{"num_hidden_layers": 16, "hidden_size": 64, "num_attention_heads": 2, "num_key_value_heads": 2, "head_dim": 64, "intermediate_size": 128, "vocab_size": 2048, "hidden_act": "tanh_gelu", "norm": "layernorm", "norm_place": "pre", "norm_eps": 1e-05, "positions": "learned", "qk_norm": false, "attn_scale": 0.125, "bias": "all", "tie_word_embeddings": true, "parallel_block": false, "init": "normal", "init_std_qkv": 0.0625, "init_std_o": 0.011, "init_std_up": 0.0625, "init_std_down": 0.011, "init_out_by_depth": true, "optimizer": "muon_variant", "learning_rate": 0.00474, "lr_mult_down": 2.0, "beta1": 0.93, "lr_head": 0.0121, "max_grad_norm": 0.5, "warmup_steps": 200, "schedule": "wsd", "decay_fraction": 0.919, "decay_shape": "square", "final_lr_fraction": 0.0, "batch_tokens": [8192, 16384, 32768, 65536], "max_seq_len": 128, "doc_mask": true, "train_tokens": 110900000, "max_steps": 4464, "dataset": "wikipedia_en"}
Each number is 128 + 32 x the weight over its row's rms, rounded and kept within 0 to 255. Layers, rows and columns count from 0. The size above them is the row's rms in percent of the matrix's.

# layer 3 attention output (transposed), 128x64, rms 0.0655, rows 118-127, columns 0-63
size [ 49  26  18 164  83 118 126  13 115  39]
[[131  70 101  82  99 146 117 129  87 117 116 152 185 164 164 112 100 117 116  82 133 144 150 121 123 137  76 140 157 138 171 142 194 122 158 107 120 101 116 145  95 130 121 103  99 100  94 165  69 157 109  96 150  73 138 198 189 116 101 126 198 178 112 127]
 [137 124 117 123 148 103  84 186 157 132  85 161 116 142 106 191 145 124 117  99 163 132 155 165  86  77 153 128 117 150 191 131 191  97 132  78 138  81  79  64 107 134 141 131 143 118 115 116 147 127 182  96 176  89 121 184 147  97 107  80 133 147 133  75]
 [110  85  92 127 113 165 130  99 171 120  97 164 144 160 201 107  95 103  93 136 135  85 167 131 123 152  88 118 144  91 174 136 166 113 165  80 174 131 100 161 185 122 116 128 105 128 109 139  68 209 132  76 161 105 120 160 154 141 114  95 167 157 132  86]
 [103  98 174 119 101 113 126 127 148 115  96 168  97 114 154 121 159 153 160 194  75  75  54 139 100 150 103 129 114 174 171  77  97 107 115 127 155 114 150 120 177 156 140 120 129 159  95 115 162 159  83 141 170 157  73  89  98 164 146 175 103  98 109 176]
 [129 161  81 152 141 142 138 124 156 160  88  94 125  98 111 133 108 116  97 166 128 159 144 156 128  82  87  76 128  88 157 156 125 106 162 125 155 140 110 173 169 109 160 144  64 168 127  99  92 136 162  61 141 104 152 120 174 107 102 107 164 137 203  45]
 [ 93  93 139 174 120 134 171  74 160 131 113 126  86 187 142 154  74  83 133 121 156  71 126  91 154 136 132 190 100 106 115 177 173 103 121  94 129 162 162 144 103 136  60 120 132 126 195 128 129 141 168 109  95  83 129 182 112 121 119 105 117 144 185 102]
 [173 168 182 142 124 119 155 123  99 129 170  73 201 170 113 176  97 134 109 100 134 103 111 104 124 162 191 142 116 122 105 106  52 176 129 159 139 113 110 133  91 135 152 139 142 136 118 104 141  77 144 162  79 172 101 114  76 103 151 100 116  64 124 166]
 [136 117  84 120 161 164 114  79 157 127 136  61  93 124 148 177 137 103 147  65 126 106 137 133 169 116 124 132 147  43  70 142 104 174 154 115 151 153 154 150 138 101 138 167  88 140 109 158 112 154 146 213 115 163 124  87  84 127 131  75 126 104  81 123]
 [103  66 164 149 145 123 173 162 131 158 181  85 101 109 159 144 115 107 134 175  98 184  89 106 150 149  51 121 126 153 139 128 120 106 139 130 164 150 207 102 137 104  97 147  35 157 126  95 154  69 133 157 133  96 149 133 110 139 138 102 100 151 148 129]
 [ 97 152 150 154 108  94 137 171 170 152  48 138  63  95  57 178 167 141 157 167 109 111 108 179 104  72 140 156 103 164 149 149  94  73 135  94 137 143 128  97 163 126 148 112 164 153 155  95 148 114 139  88 146 114 104 124 109 132 111 127  90 115 171  76]]
# layer 3 attention value, 128x64, rms 0.102, rows 119-127, columns 0-63
size [ 29  20 159  84 118 123  14 106  37]
[[172 150 179 148 115 139 146 143 105  96 111  53 123 107 116 125  86 175 135 130  83 120 119 108 126 112 126 174 141 127  94  85  59 164 178 119 153 197 144 176 147 141 143  95 205 132  84 112 153  56  83 137 118 160 127 129 109 147 132 153 146 153  94 136]
 [134 146 138 156 102 114 170 145 128 116 153  71 113  97  72 107 136 157 138 124  82 168 101 156 145 112 146 190 162 110 127 105  82 112  63 114  82 122 187 115  94 145 141 133 174 107 148 155 161  38 108 151  70 137 123 114  80 137 107 165  75 118 154 119]
 [140 120  60 110 151 142 119 106  65 150 184 115 102 137  87 111 135  96  65 133 194 159 137 131 166 112 165 138 123 112 110 168 184 177 107  82  90 148 123 118  93  85 139 150 124 158 193 136 100 125 177 127  87 154 108 137 164  60 108 108 154 136 149 137]
 [123  86 139 173 117 108 108 113 109  64 164 153 167 164 130  85 108 157 164 106 108 117 137  92 172 135 133 199 146 161 123 124 138  92  90 117 113  80 190 112 107 155 103 102 207 109 124 141 173  67  91 166 120 111 148 131 108 191 166 138 111 101 125 160]
 [166 132 152 103 125 116 124 151 147  98 131 128 160  82 109  88 197 174 120  89  79 210 138 115 116 122  90 146 176 116 157  83  49 146 109 129 115 104  95 124 147 151 110  87  80 129  71 143 175 121 136 139 141 142 156 139 159 134 165 186 162 116 120  77]
 [ 98 141 125 138 120 165 131 101 140 141  82 137  91  95 116  64 178 130 155 155 145 128 151 125 166 128  68  35 125 137 125 147 169  85 129 132 158 131  92 107 126 148  80 136 122  95 181 174  67 213 101  96 166 119 155 135 128 122  79 120 153 133 139 155]
 [ 80 126 160  57 110 173 141 172 119 143 128  67 125 143 102  99 131 153  96 137 158 154 111 134  81 127 113  98 140 118 173 166  58 135 161 137 149  77  88  54 144 141 147 183 110 120 127 166 166 138 115 102 150 105 114  91  96  87  81 123 125 113 176  83]
 [122 143 104  96 145 134  80 110  94 115 146 205 147 206 135 118 132 147  69 106 135 126 167 113 124  99 196 135 116 121 153 111 143 140  87 133 134  91  61  99 153 161 106 110 184 169 110 186 174 148 134  88  87 104 162 139 109 149  98 127 184 117 100 102]
 [190  93 143 134 151 110  90  93  55  54 157 117 125 125 131  91 123 172 132 117 133 171 135 112 172 169 129 132 139 145  99 120 154 170 143  77  95 130 107 159 116 105 120  83 105 151  86 139 137  78 160 147 152 158 190 158 175  84 168 138 192 128 130 157]]
# layer 3 MLP up, 128x64, rms 0.158, rows 0, columns 0-63
size [101]
[[139  63 125 113  74 157 152 146 129 113  86 136 146  91 115 135 143 106 135 107 126 215 169  80 133 150 110 105 126 168 177  86  67 171 114 177 160  79 136 164 128 143  86 159 112 158 118 153  73 131 131 135 188 147 121 144 134 160 148 132 142 138  55 138]]
# layer 3 MLP down (transposed), 128x64, rms 0.2, rows 0, columns 0-63
size [101]
[[118 145 164 134 129 172  97 102 113 181 112 104 121 131 142 178 116  76 180 141  70 103 125 114 185 122 100 128 116  98 136 141 132 128 181 128 118 111 148  96 113 123 156 124 122  46 103  96 166 167  78  95 159 166 220  95 138  87 173 146 155 126 154 116]]